Weights of a small GPT-style language model, trained from scratch on English Wikipedia.
Size: 6 heads of 32, MLP 768 tanh GELU, vocabulary 6480.
Architecture: LayerNorm before each block, learned positions, biases.
Training: 421M tokens, 3212 steps.
Each number is 128 + 32 x the weight over the matrix's rms, rounded and kept within 0 to 255. Layers, rows and columns count from 0. Numbers have three digits each.

# layer 10 MLP down (transposed), 768x192, rms 0.175, rows 460-566, columns 128-191
168141125157151197087185093097130098200120137078065060132147089136175138109163177153126161166121157140189089145169133107182125160106116100137169050087192073129187144168078133169096109157101134
196137076066078132124067104175105140138079112150119226159138162125185112097119118115141137138111107088120024181135195151114113132114090105096161103051158112144101104092134156087156173098101171
160147099165083129083149105094102073109103202135113131143113123051159110041103075152160145127173118116140189144225187102116130158166166108114118125132114135068115124133154139145133130129159094
107134090099176090132106147107147125100118150102041134123148154109087161122153146141107191165168147147126096119126160157110114085084120095148152144082137136155081112088141009074092146136077143
161090113163128128140100087139154135106060099077128132130127193111076120171093140128155132148124082084145161115104134124098163223117100109109140187153097141105170170168085189117144095134121084
118126154111111125150130126117157121106074157128145109045091144087110084089111071154159077101108097218123062113137092155165162123125194113119148093106181133137106139163092124125136188106131168
164102113175131127104090172159069177123138146134135149114146117091093135168147161136061112141141139171136100080122138119132134145167121125139171129137139142126143141150102116055187115091137117
123101075098179084153105085149157099099112202131053125123096062110076145087099121110128081066086133137151106195085137140082154124149091139108144121114082145082109136171147100005114163092128137
115133113175136076130116117163152127146098159132183095185096230091125143085137191135137174162143129051142185144133146108138112085096130122120156154146128158130079103117129103112132193087173146
115142159139114165133052057197082154240110088189041135188076120162047132112098139180061134159171174129119098149089144171139122129092043110132082108112115224190068170152172128123095097132088132
153148138109197210071172079116108048105172151147045217125124114122079106089106110126104087111134095140131097109207176116129161164143082135145112056136212094166124178143185133158148099100138036
127051081129119125114141148122144182156140071138165157121185129168070159143140099146223107126106145169113131109131139159115195137141146166149084187117190149112203160054112130106170051146142141
116122175139085136106100167124188153116135142174145102205148142103121093162088079136164132156092102066132088160113116130119074141128108154117105148164148142133117080082129076174188105113175120
148159138152102138093103166105149186104126087096126094108143131126084103192128104075095174169113069098080131138102131104135185135181123184117103127112124099150120107127121117127102092112104116
113102145158126102162146170092156146115150179143081103116112073137143128170099101114141128091125129147140144135128101116114191158077147121044140104110062159100148108134116136125172155125102111
140153101151102149178135100119053145101129103164123158137117215145155071145095142126146125102170158104179142097102091084106094062158147111133145172102091137113128132126104149116177106140112135
094158112172121137171096150135094112150100126153158129158110135134115106143122115106133141136184166070157053118142101205085089143172112130131148110115096133131123129206084104123078074168129164
145148164129116125139127118124154028124106131158140106107117174145147071151049131137133080145135094104132128138226111166096129129136106107157145116095073119153079173160131093163128115090142161
120073129112209149123164159166117065139083118162116165114121152103109126130101151119074094127106112131106138159157125189122115114160109131162117146102143106042099121134095161109047199153115093
171140135144121157221133166000114203023145136090112101055150145100122064130150076106103102087107193204134157099130125054117114154077151195147131074117187171149116192143184102129139124126090090
147146060067145141150083116137131120105142110106178094140125193149103188084157101126172138116123118137088164137096097127130145145107094154131169125099138130164090128123127140109131163170134113
101171167162067105159131173170115112101112085126162082081086140169180174123121090116093172149110145163109075089129098110125146096168138116192053199084141147116088080129185160114160050101190169
126160137133093111195107141145138029125182115083072184137102192123150109172157132170183183095150116102104099133130138143136112078093120137099100121094132170199074109149139123155116151145136147
144133115139193187093066132121131131144150113105091163101095103121120187121159117117147164111131104131107173138103154177149110145136208025168166144123133114080173109169147161163156144126095156
153144128116107179145160084096133131116141074088132153117160126101163120137111140147149117196117086232096206155145134102107141131091140118153131144151110150199174119089127124102114113129133161
160103137155126143106085172152113106132193141140137154173117157080080121162157099164131132149117095168082165117100164157081101082117141180163106128115172119114149165190117105145177101142109100
102135068078171126086107156118135078102115092099123091137164096071108174104167129142123086105175116148124105146112092103113147113199135123164192139078138150117100135154105159150130133108160101
152093128151119161116109141133140126131121113169095135119127162105098160145110163137125130085135139140163116139109119100135117115091114064065131182093164199087123160141113140112086126119103111
128149133149152153157164083095110095144109096156094123113198075120144141039073078068139157076139093143108142136138098144117066110007094154114119064082167097110154139140144115129129149146203127
139112093094136165136145098190099093094163114133115146094143155108125168100101147112112155119114121048135102071111151186118131121116187125147159131132120144088181123136141157183177155104099112
093129155107098145148138166123111085172104187112112141072106156125122168120196136067113068116092121173110117134116159146147118095129113144080149088134113128138090116105127120219110107071097162
082108151109099160158145136125127087176122120095095146123176080144133089147120111100114165112135117114061113064097100094112112098137142113161114138090158102140147171124109151125216182169093059
147122142096130091131109135113120084146118114135171079119153187092135162072079118163128166148133113155101116154170129075099147143075097136119130189136121058160158131114143061121166147089168130
128120116072128106074100134181111165085160097147117127089180196129150083090128131139093090108173032064105117121178138123130155106100114145169145133128108198086119164135157122084101108174149178
118128177156117130206130179167205148151126076108120204143053137137151084065109164086164174100094139135153129088173117064071155150133127164145157136109114071154186091140171111160149161099164128
124123061155189142075107021124134168118130158093137082135105107042135106132131124122154112147077142084116146135130110177113153065149132157124170093154070168180172086095195152163173114147102177
182082104190143133155104126161134130102111085094131117119155101155135114089135108107146185125193148128112148063156083158131114162194093101093106097110101118133100141109110117117169110107150178
183207125126121154176077161143126131104083134162125119106083178116137155131151167131086220142126064071075142129116168130171160156157075138130061131171122141104120138122117141102131072168111155
096148143069085128063104077182130115138156160165087129133103108091100098115095149169159114145153143097156143113154094149148128076172148083098122158095134130148100147154136126193124133104085139
184186133064129101119122115141121117116124086135089086192180217114143124143170143109171127120127149080130140139128178117176128209132165130163171101114173084167138167078136122110166134138098092
144186174111154082161060096174109138110100128116158115076140164061132102085135153137107110154184153108207079089083125126120136158159171154094131106089054114122152185148139106110150132107172163
113172158080097159099113139149161152147143103081182183111118149133133113156170122101134182161111112142158083103091126120105132119147164116140186144103089068081132138146092164100149128107076117
180098133178138115159127170131130099161110127130150157105156129140164127114116082109137145144131143117141107104168073160118126100142136107146106150081129196167128118178106080088107105074124122
130120136073195135166155119116114114134143155126113077105158154120135092130150153151116121170116114103073108134131132150128163155094101093137088099119139118165103143099123152134105122125112165
098192115115127136141131115106170120111106155139144153148156116141092148147103097150114204155091161135134100082126196149125112111136163122109189111072157114130161137176150118155149126093101168
120167157129128152157112155153130149085116117069198106077110141168150127136120165146106124075178170141094124081117088170149147095094129072115111137144080115137153093120094161125129119098186092
140131121125123124173175129108152156118122155116115099144140130134147125087156174120149124113117116083133147131137094132126131122147138139157145134125154126164091133125175118100099145176071138
116169176143156122188123153149112117102120117177115087107111107141092102174141160145232085193098106078133181144118089140113166108180032106115111140142115132110122148088113122088144081140115120
154110098125109184097096161144177059078155168129114161113177154174107147164131095121140131159150130102102033158116142136086057114123140132144150112147160142123063146117125082139102082091168121
124107098120122116110152137146165122161099140145091132068119145175145152120138117084141160163129154132145118119119126104148130119160121152109187083101185139119116124130057119136148142139138128
113191104179148095140152124197153140187091202134207100105081154137090107218028148144151104159090097141127166106110137181166143127101118092101154170115119167093144157116193096194150134114158134
088135106135105073116129136102065076146163125127106141136142138159108174076161142089171097155119097148079095141075092103092112159107119137144140136103134166159099099096106167171143092092150093
072205131136102150123114034177137083054091120144170179171190083102091053134113197089110132129174066128106122154114093117129141173142115120080161099160126102102107065101129132164180167167080089
098107215102160158150144149100135148148130149117137139128137148104143135097123130098118102108104098120167110077152141158109207151128162116121125184114120088119105097142169168112232139127102133
086153145129085193102157124094125116078049109136093125167132141096175140117122186091128069102111126123079146100151084122152212048122119058187132196178137100145121119164159068119091152090142166
101164134146092111117104201106162139098133127082142178102126058180137154111126124119131136074148132127148147127175106122105150109208073153140118143105134080161039144130107109138126113169162108
106143131178092074145098136207119128062139122157192164124126115137130105095107176073134115150150110114108084134144140130116104149102090090118125114152126090157115118133104090085161126105174232
178129147111163126118140112141141173166146101102208122091131143145135143113140126164127144173094126085104116144096091100122164069101095174164121106173155097122080136119125169093103119140114105
127074160101142079104100171120121120159109163076104139126079094169120133158112130078177146118087128123114137106123099095114118121132134163112161127157126163123140110138117055127118148053131136
143177123117126181126141112097104097120160103146128122108094143164083137119114113158183113097090093096072127142230144102178132128149167120076186127134134140147090140141101185086159122091130086
164078072115143134115170136172097154134134107123082091144123111125106111116145116123162082125122112148048129133146106120132110147165157141090099129114122098160142196143119136158146126078112194
132139080125173185153134175152085141156153056161161077089181161122091134150142096136141155123094122096132172128155144120089107120087117164094133097104131123118149134184163133162124135084106124
106115100101097172111114088125119107161164120112149113091127120129110140103153091144126124134108126171099211136142077144136137124119132093083221184129147150116147168113161163083122145088141147
117154144124124114154147155127126102161125093129109134127117175196136061067138148087081097107150134133137115100111107128142102120161128203148147153142102099126198072138134101146116158097119081
160068153133103162115096079142195074125139133156115119150128112114165182125075127162137119131095120174118149203118090140154063119124146125157114130131071123106155076198098135135135093188166112
148135130141161057120222144109071086081148120107110130134176163114139111098082124109109167092134123089120098121109152173136120154185169067124095129142204089189146130081123154159128128128165141
170093205126089123128147059177133133133109166147145101071149157098084106112097158127145134157142081119081133150091159163107115119120151137126142110157129129152145123143171156150101162109115069
091119122157129157071157129171085152109211215131147132156129127121071141108090140121173108100080166182119180119118112160114147112136147192146174124149082234117119159116108087129177117109101113
136079114147150075082163168119124093122166114103119118144123114132116132111167100166157130085108100086111138137121123168165157091187102083093153100146083142126094186112156118082053096156107055
121073161192153161177100133108134087111146158152107061163091141046115074143125155135160047119063157130084079091158152106155088127104146126139141154125083200121097140124154066104162121130085120
137147118183156126077121099157131076087083165144161168134174138129181137092155130213084157180099107142084139052143148130113172118101132140099116118118094160148129134172128120161144070174117141
096082131130139105113150096133126198134167067193089163109096188069140120118123138160215153099150133182103159116133099129128160125117083108163127116137174160208157147079105085118088163124090110
151170135134107062125114169136128175102157156058173141119134184109067111144130054111055121113110206109136117141147115171105192173113164124121141123093178101064130139145087194085183176077140089
116094136125037203114074170059102108113055128143120140102120111094117119119096131140105107112183180153119101132096057200107170097118152105171146146096140125141076169107148147187125172151100159
119103105141207070136155175129138121141127120146151175102115224072105168210130141201116129131173146117114069117136081101200128133121132110139132105137156122147145108125082140132154080134099127
107104137144136073133098116133150111108086129134149102154111114139115105075109074119121116130069121143135084120131066089170159117121153123104111092103131095141101168088097135145133149128114150
117151107094117096113160083124116123109146159117126135122137187169114075130112121074112150118174071115130148146129122119127108165123184090182122126138151091147132125112091122109133180132183125
106140113191147108169137105111106195142124145105143121090140125120124137127100118179139133141163084122146091155189062082141139162099094109139119136207151088166083107165138139096101132169101109
122059153138193132125107118157126093076136164098142118074155133133125146121119144069115188158119218143204121150160141175121135090114044153168097116108154068113131102099141098143054089109096141
045196086094082151144151066141067099144150106074143114149079076145167132144175124123162096096137136130157103123119139149162130109162131108144095129136135143145132120147095116155116102120081141
152140125124176103103058104147201109185166179143167123113119193098114139114163146156092106145102082118116131157114175143151105123108103132113106162146114106153101140145087133129102095158144107
109113146189166044138125130057079176159067142095169142061101136160109127144076126086135136134105147151117170139157128139160123166168160116139119139111103080127114130115098082080161167114143117
129143098125168079097095147152175133125126127133106134149102150133164131124140102111110093077150164128193120098117126098113151132161111129127048136149163051111151138105140171057111223099167124
125113135180184164107122169112121163070145169199164115030175174118167122129058140161136141235190143089073164146078085144113121092129118100172152139071127112140094108163108138135107104105088162
151125068169120102172133104084208145077115125103142193087087108134118127152128153155123118130070137124113129151137093085113168108106141082143115113112066141108099099119159087117081119136159114
152150116107122169148139098146129111132122124139173140085143171136105107095134103132081158157127082126173102113142107127129136093143139120156087144121120113070101152169159121108134135129110120
117103132125141136129134116080112102089137120111176203174131064139132114135091134139127117172149131163182175108151107139150132066199125122115111096109125138071127075132140094125135171164154164
159133061097169139145132109151078139183096146101112170137059130107135112161071158077102198122190118118156148116167166071108196090171107123134146107133141073111190122154106153091154131187126143
173140174168095152085125121113112170083160118058201139144121121095115095092066094129101080135107075128164101112134147178147163088136144121135137099105088127118081122074153175113087100105136130
122125051123090087135094075137125131145085082141145117111092144153205116143126145106126101118088118069142122116170130119209146096133087118099148093109125071133123138127158133123178166121171155
113193123149085165092119100134096127147148088171152082100123122116103124064154060075199070169130105211132093134138148135116142121167098128127160118105141118133128174137098088178103118147139174
147081181089131094131115127139135115072069185139162184127089127110086097105105155107090136077063179151103179115101154138081147107123148121182115106149144169189137122089154122080124077112113089
173103155078103106057123182103122170110137137061116114128093117124131110109169089155136161176147081121116142074141097171144079098077073107177157107146120073110088120091097196160105122135103120
120115159090119110177131134132159121114156150150123133124199171156131151165157059138167073073097075182123099149190135131183145210171116061158084107110070146158159158098172150203198130074116145
090148146084130188103177169096112133090109174080115090104111157152156173048060171135119137112041113113077025218080110110077164158142071106138204154140217161187203181092076156143169125214106130
166135099135100195129102118115090152170109125131110115156120104152177123121093143149121115155117087129135153133200100131162114136109145143137129129092125149167068120090044138085145165138119075
188155180061129154144113091121145099112061131093131148111146100118142203158069119102124125124146080115131098122148093089141135122104105121133112081125052125120150084076102114063176153150114132
225132143153184093114159130135116090189156084101075108114113169139151124152123109089137133131161140114136110129158088094138106104121157174139098138114100135161191102077055145153113081105178115
106161125053141160106102126121049119176174113120112071143141118119158142143122111113175155177146094174135144114110082133133099140136142073202152179157147107090120157116127145157119124170117113
103120098119110123124132128116120151129113145144112087154173134164135109126121135123059148120161129149161110174098136100115142113158068112143124114202083079050101093100096141108152099114152126
145133120115193103168189124132136202104146080073102158125105122101141167142150075174136144139105141153135162094168147127125114078127100154162105163133149122140188179150123117099162126126192118
114111138122087130149095153080120086151079139150219108159098125134144086155107084146116134174134169096147174113157102129088118084103090142113110140130101151181076131208151059119090109162111114
174119084151201135095173148084153090149147067116203146155084079138129167117121083133135109076121140150164135157071143148118106085127115170153151100123100052168151126163061137138139134129152130
093126163125086139209143093177079144151124161119125128126127204141157139149113093135145133088100124141168092144119089153148182124138193065089123174141113148089113102148098162123162097166107107
138077123141098115140098143141146163173172125049168097122158111059071146168091119132117152106138103112140107163127166150113045141135104142098161151078195153218142109126118118096132153121132204
162128079089123148154145115174122179118150123130083121130165102120112090037123094173148105119124133101068132099147098127142193183125123164077148098126143185115136159054168175171126063148118164
113153076102161154142124124077089164159090071123201151165079123113138103099147097110174128148171206090137119090108173131106183144101106169151127132066138086071091144122116112140100117144109134
# layer 10 MLP up, 768x192, rms 0.178, rows 461-567, columns 128-191
157167129086141117151073150126107113129139123136095130097106124146163123128163130110046045107109171164088159160204185107184124107151123125085105069179099190065131067150155161138166190128071076
132131140113199138117086161121171171138127153121124142118208125054106141163155118147124138119104178109163123146107109097194157116066118136121123142055130078156109133111146115180188181170121132
133071154087153133135169185129162126102141129149152106157129146154158160148135114135185135117139077139125079159173160134123115127126192133079085131149137061098153100100123167161086127084136112
140124113131103149137132116110088114159162235131123156148084173138109109179141091124098173139088187141122117121203154167149137164118154045096136186199112137126109141113115088144130070138140099
149117140137185122125083129145129191185174170072102138167153091099153152129136164148096147133174215066060183077181108143128066095129144167145147111124112122095096059152135063160148111130100137
170149102182159113140181130067154104150079178196115172080095090085187120143128099140109090103083103128108188135083159166092107158123146136154091100111146192117108092123157088170111167122159216
096131176114159169176135113067152120113168097080187113154116112140173090171171108091067101137162075148181145104107143103150124107133191155140106185127112084121168148147106160121131093134199117
163134138109056117172160176131112071173153122096126104168164134117130177148141126101164086124106143095144106142129093133118149093143134075187193147045143089067165129112108077132086172124137159
119124115159092163066073141165109112197063151132120110126081047114099135126099139113099140153167141098175095116198122105180085106124123183086103104130147146127097107211082129123103164080187160
085097039034133129073141138142086144146148139134133173186147047111143142146141195122071076125114127106156122174118100107152100135139131101171152176104125132127127062107139165029138070109173072
110050134184100147121133116099089157131167116119142110152104117048095176080112119100152096197162091176094071154176145085188109147134097106151133118192088133181145096139095125173135164148130091
145112110172140107127169130159137061103091116103187184116102098118124173145184090105090096114149151215097126141112193180141110117138136149088161173092114146091111074156120085216151065156196155
118130207139195116118134132109082057137121111156138182102137134087179097122147127109119071123149137156128118122156068074131148158181156073125155104085145129103101081169118130116103184094155165
087110119201137149131103065139113139171200091079131104161089107147078136098098100094115143079032182109141098127086081094183143065094153123169067084106151186160122116113098098132206111077115093
166113072126123149152101093107166085143149067094174135150185135144123207114127146076115122148162150117103097059101171141153080140106103187155089122150148132068154114175135130147126151079189148
137110166133164151066138128127125169163188155086162130145094133128062139110164151161094094083147174105154155146147106130140151132144157088162152104155134120117131083149143154104203066150167116
144128175109069156090199120080082172110107163163103116108193093135182104119129157091121122130072107163127134128143088162135098103139138184163131163111137078110088125063192107164173173107102106
177139130144146091128077121151164136065245128136174123165129079113159137149155098098087097053109097121091171092191174174133083140132085170245109163138093107165142147116133164101155108120130148
173077092159092117105118226111161177082081112116111167099094150141166171135165145142099004129164098144158178135085143105153140147084144077091089171098110111126125161062143131117104139177056125
151114117104132198103138135048218129137126141117128096173109104120128085173134121105097116068103132154146101190174148148133096108158159151218126080175126085083121095134136074131085086081080163
123060124201116115095120131112168179119134156143176068110103112133162195128128078125113095127085213130160078114134119100133127089102128130110120105104143166123166170080090189195133131099138131
109117100120129175071175126125125152140116084151161193098136112076190145141141125068135148128091177116150109185124139169150132128138112105139146191148133144117101172125145111114135124044146095
150103112178122177129200184110135120129170105141107122163206098122078106145086123095078157096072167131084194123126098069133088092103087093137105113105132151134096140161153075123088105166088163
174149181168142111130124108118186129071089132166186148145117131112143123070132195088162118180122108128141128117084112162120124121117095192046103144097153095146111092113083150181127135155093140
073114147126119102171148107134141140087175149139109093145157113127131073101114155122148172083126173104139184105124113130127136105093071112132170114100117076094155113099107170187149149125128137
162133167131069135157143121166119158127124153128175130097078124112120093148100113114088145154129112118109144134162125163131154184131113116156044109185126075114150139097166120087124108159149117
113164122157156141161104137119154131096136125173189140188126098116153128144041151052068163116122115154130165083085120130155151179118168120136184129085129118123090128101077088167145148132120129
095078095152123127128109166056109152140140128052113116075097165184105147157090085108094135147160101128118166144124127123149101131122118080186125070058143102089097060141159149098143124062154105
153068137127129069137098151133106131085103171087118145168149141120134131154158068120093210152101063110124120125097119085129138098088137129092152111131140150156117094156168162140081157118139151
121115096073215147121164141147076152159212108089102116108146163147167121113088132136089116121113121111152153122126108121075114092080140099115099106155101135075135111132159118125149128102103181
128169084097130149068108178175142169099111146131141172126061142080141188115137153151112079144202189123151110128121150163125075177108111119116167066121132062139095129160148132138105123148157171
170134158148164235119147180123113109137152087127139125128121110117109168133119152112130096131147106149187112089128108087141085128123129078166094104130117123093138113144115135153085131094129133
136144128125105137123124122178166122138116142133131137125099071147094139057204132141097082183128164110148082146086157109151122169136154137126114180103125188059154102065098131092096134114062198
039123151114109151136119116132194146091056109203139115167143125145124151100181133125163126112153098061161173200117154112100113105144165114123124114139110095061161090134058082080119088107106123
157178131073136192139123133171141099128094093121121119128149121112101167138145098129101111059172199136159144056133131083120114129077142108139081077107112133076138149168148131190098188102140074
115177118114154115146209132151098146072095117116182145146078177147111098077130160110068084136131117100155160152146118147142156191123166142124060162152058116139155080098151132086142147169102073
173121128113109120191142131134102169140080102137116118121119088168195195112210137112111105151064137116060131127094107132195134144124154132114100093130097164119086115087116075147139132101072132
162111124160125108213184158078121140143135099201194135138128100130098083141183153044111118104116128128073144135123085163140117125125181123185134109128075129086140126132165133089136099099160077
137133113061123163111131153086140086135154093149089094112128124088114152102113176200151107171150136105111095098096128096135143082104107154173102106146121087145139134168102142142111156144144099
133136128117075246122127130109128110131173111101176127145126133098102136118103092135137086115129077135131135098133134112161138092151109074163140144092103183148105123120142114121177122144142121
172064184184150136084116117094125131090115150158128084145165115126138119178165094110144085184139107176138159053089146100131073103115127122110131087138156100130146154126151148128141167128148150
125154127132119111123146120146106167099143093132104117120157182129126133118128137098127093143111179136161134118105121147144111117135151105146111123116138099137095170181157131123135096112087148
118127012122102123122100111117096150117131074095126155142153053212151158150112137066116136098075170140167138156124138145101145154086135124133182163123091182074127118139126102102142178159093120
121183191192119123134158082105152156067148103131100144119125113123103150124106137158093117164124147176193155158185186078101073137115127158152171140173178153097106144137112101136132114178127117
088129129109129097092157090166177112124170156132134182156124136086111104183089137161125093147141153139193060138110118129091147158118080112140139135104095186112138155111158204138165151136116141
083119095138116166126150159109124118112162139163148162103087132129109115120106149120183061094064112084152161160135134129123144123103113151116106155118210160117173139163069112145212093158069201
166106116138082168213130130130057117105127122089088121128147098157141128064178066123114097092077178113172149141167170163160161119129119158121133154201108076152151066158132146164133140091102114
146093129151153098158184167116123133203115104104105151168112050075128075137148097136095131102099156128116126128184121135225074145129100141115129145118064138139133139061195136128155156130095145
109156125134141131172061143168078058112091186129134113103138168104169156118117122140151132145167085108124119157153145126120134175137084132220121124086176114187167134127165143092128083096104170
178123163122109167078060129128132092128163165150105105113153090131140137134113134150126173198081134141117139188128096107079118169108072082136102131150128115150160106144165120132165116077088168
117124164120119145113170148080158093116083113169140094124099117119108114128111056135138094119103095149154160114158170096182150188134153163143152097111149108092165127167101129108164087141152150
095100148136089087146137162097093118111130187176168107096175133076082102145113118110127154113136087161165125175090179133139129135176155137137145110158184090145125078113129095129171115119149148
134089116122110158132122182151160161172148115200159119154109059070118164141178139120137109113147141153116105134174120090112072153097134193101156150082180144140113108146149201160025137104119117
105137191183108142096154145112175113070156115114158123134114123141168108177131110132078104214116159131088103157092102108167097129121182125154169134091154143135115134107098100195148078091111112
143160137134093111108115101116114089156152115137089119102071135132153113116139099082137126119153135095154182112119126156167205129113166132093132135232155100127090168168113115146132146142169146
109152148149061128141142141150170116114096157136084129092141076101085192127101126064140139079103086115224144128127131129109114115125145092115117077104108128067131122152089097151120110104050124
114143079201054156128123182102119078126118187164100094136143125089089109129146128095102097065153138162135119177091127146159085092133135127096075189124179094099152113093154117098139088117127123
140113137136171154114143051102145082121188167149119109178168165150091092160115133142139147156055172123059081194131123129131117175180193114156151147152141116113100148103135148094115114158054153
173123133152107110128180133137136123109119112101162136153114091150090107145098069131136080102111120102125084099123073101131117134162155169169219196105114137199163116157159089054088096099117096
123117121125117157061148062131155085055102093131167140099155142111182115072180123154107120130107107164118067143089141140163126122132113158133054133163186107106104166144139095129133151186116128
107152128143137079107172131121153139147073161077107167139100089118142169047088144162110105091161159169147146122075117097133129175106108085133149141147111085058121121108106144076147090111113127
103127154086098132125114164173144120145153088098090111162124104158108108169074164152117089111105102124155098150108145157120109146113133145099110170116137066112204070127140119172170145148118084
139115127135159106169106121134115124121144109136080142158098112145064174133143098136146124170142141099145117115171159160147162058136153132176084128084127105142129169154185125078137152100121157
174135133121141094135132103136144141116144125113097131075139138142184161110162120162170130109084119133130097083081189124111144164105138157161131075124125125179135099161105125142111106161094126
142097148136150160077125124148137107117089147084179140141103112145122124087168126174111127144113142113125136195097131143181141119113137114138152147160104090132135125135070173123102121122123132
111110113148183084084140121140139110151110115132063137115162138156135096101115110084076120120177115102138127120096108080165202178112129128107129140106110134110177131093098162181192147103166148
135147064124183095134168151096102097107128146120157140107110092154123144114156119113121061123165133160173149157146131082111139045091142125105096123103119152090079135148116152117097089128108132
069133113138061110161143053123115104145111154140096178178171112166114099159109095162046122169136151109170127127121122095110117150147156153120138080126150148165144081151147204088086108097107083
148117086097188062103072096134127103119130089092137148159168127141130121135135105109132049100099135118114116128117156143109111103045142148138181141142139140109187070144146135126115152188141051
106137173128158124097126103098189157129092134101126117120121054124122156145131112131078111146125075111144094093171200083151171128075094153137088129110133116088111129138106089074133085163097147
065144114098133152138136157141138116052149182048104057109098131206093144186138150077095162132116102150118066138178097128197127034089147149090134155112108139123122084112154180142080158156220189
137144057162102138190216124078158167153116138118113109148163082144126138087107126158126135091101098173132094102122129138128133102074082096173112160147159128117166101167155073194156150212118050
134089093157109130106148152161099148148125100177124051098089136149176089123143136124156124148122167084176162102150111087144151140143154114181063077141133093120141124136108151108081129126151114
089093128193163166122149150120133063148138182122057138155160124120166077083103083095124066144105124163090198145128115068096154101111110119118122121121099160140060153153115140107130150122094148
151116140135126071156150117102149147108145152158147116155097136166099157126115099104148154126138133151137181130135208167134147114134114136100162180159136108134126114116159109197115091106165108
098105114131152156122108134123134119143130181127152147147097056131185109091094092139142065124095141120117148161133100136075129110194091123083172163202152110151139138200155141071101145147105142
140127133090109102171119137155096057106163091194092157193146128112101118116147143103124103130155141148110138122113203177125129108140154154125133162066101161084118118090150151134137153146141183
090152120153162165149143150142117057101124073075190072124161115160109146095135133151162119118136144134092092159160160134141129110120155146127081193151120115094143118084073097179108148132170155
119097121163115098121103050150146122113112182110184166133116129074204130155158111123105156131132064100100098121124142174165037163166159158171085147136082133143137121105161123134220090128105122
081188156161078099104168137118160126106110118172135198116171149184129112094131113101124165113109187134067163150082113106092156111147152089142072080117158152120141094059106082124146084154142085
091115094155099147089117089044126131127127114110112076159110146153110181198086110171105134159131081132117122208186085153130123193181196166136164111134149099132114159140129152128185129136049196
156156176143113190119125146107109092091156136091126098201150126092129100154016108114106120138071101128108124132119109158194133131118133079132130070107132102136168099110144131135164163228149132
068095061164082139099146089068153149152134118054116143174146066082119098143137094176085137146168116118094158162120158127091079118150135065238122175190196137145121117079174133108161105114172081
146067133126164148152137162140136165143129118151200102114141079159112186093173129133079115103134126134152174124153143169155127135166148137142186162190091082039101170101104167093140114190147110
130115141131158162120142075104171189156130122061119140149102144152161145144173131117167104095090078109124155121136106152092127116170125091125082131087129111129125144125169136138143145116172136
147125170130135159184074102127107118127137155086128122127142126094126105145098111093195182096087118154084197120093135141135131146115150119079115179119140140100184133141120140054157180132092130
097146144120157178107140129113126107113180115139154109130186095165118087156124146150083162142105119169114199074117158127083205138107117110179046114115135182149105150202181114135116151105139120
073156107146140133131156128125110100161127157119086098039103111182188155154137149104137120110142154105101085099108162161101103090062127117190149116127114131153171072111112140162148148090134117
138175148024190100107105130151150143107185106131106149154106078151137129143117101135116137109140093174177147112125127145057105146124103140119114108043141115094144128137119149136123101083110110
183155114152134124129150116137145144124155105147175185149083126186136134125150072161078115082197154152191170122133137110141068102169229123113136164147076138099176096124123136123152113186152159
114078119093134127141177113124094093122157098139088069114072153137124114085124158037112117156085108166117102113138179100178104138183158047129136108135170104146090149158091145138122138150148066
057093094168108163126137117059110108145097125179098134170141105143141123115117155099150199096111146149128094090080113118087131159131133154054227082118137154123160080143138038132111202122096127
138133161056156173120099156077102117090142109145188118113152163105119122108139099126132107067152058171141110114190077141159156114131125085101100164140165088102158160086176126112178134097109173
102173114078141101125101105066108110129138154123132085080143125153176110080084174143123124151091120048081097184133104097158139171103166098160180161133167110173196182148060129166131124164159129
086105141170136166123117139144146110139113090137068098103126108158136172074102171119147151102122125125166169145091097122084111067098120134171125062128165123158071141194092136112154181154128187
135098093136136125151083220143108125147115160134137064141123084112130149132149143144098121154091142133107149094131190178107086114131181109087119138138149132083143173099097116134184140111199144
119152191137132120124157142097113145098089097172128100197129080165145129144118074168095175171109153100074117046092147140100168153081104135103129110188048103098108117116098138129134148126074135
111148078133122119097175087173173181115089099106112150194147093104119145186131147140117054151133133135168083096108120118109150114136132138074100128129166195184112084139121091118141145140074086
119093091163090088156125138133154118093105149115109076122112184056134107100130152121134130107033169189116129207121160118162129094159157120078092102149131122101163108074106085104132121149084097
164069150091105143113160123105149219158175122136127143181180102087099139094166157100128133110055139125139153134164106114109126131157089061109056106140136160094150144138148128142124099167108120
134136112156124135104141122160156103095172173144080121119120108140123132120126173128137126126113112164109070089134139100092156104101144169122099076145117097112136077119069209116181092151158103
161112126160170150104167131172102105125160124086171127117086082158157132090077089144148135125123162121137142121157205133107098103152126112168140115155162140097102126169142120164132122076122161
179097135180133100079104173080097100082092155147094134177144079151133106128085165151127110196132137224091163098167168093127078108092128119145122104164122090085114136102161111170177075074132185
219135117137179126167090135166133171177158055128111091128165161132121152116142127100139058173135135182111207127102136164096103158100100123108136148148100109198131086162114156115160124127122089
062102123170106116148115127102138142109149126094088098079128118068130151091218148182149130092125113158082155149079104093086102103082129140099111065115175086114127120109137187179105157164099111
119146153106135178128143126141149163193103092132106068131128102107136129116077088093121113143126143154050099129102159065099115121102147094097148113198092124138182111148192073092150093115069114
092131091088083181094141162117137123098061175077147100165128128085096120115104163166078110166176134182116104163085092107121087147157134148100158124149097147141165109101121156161137178109117153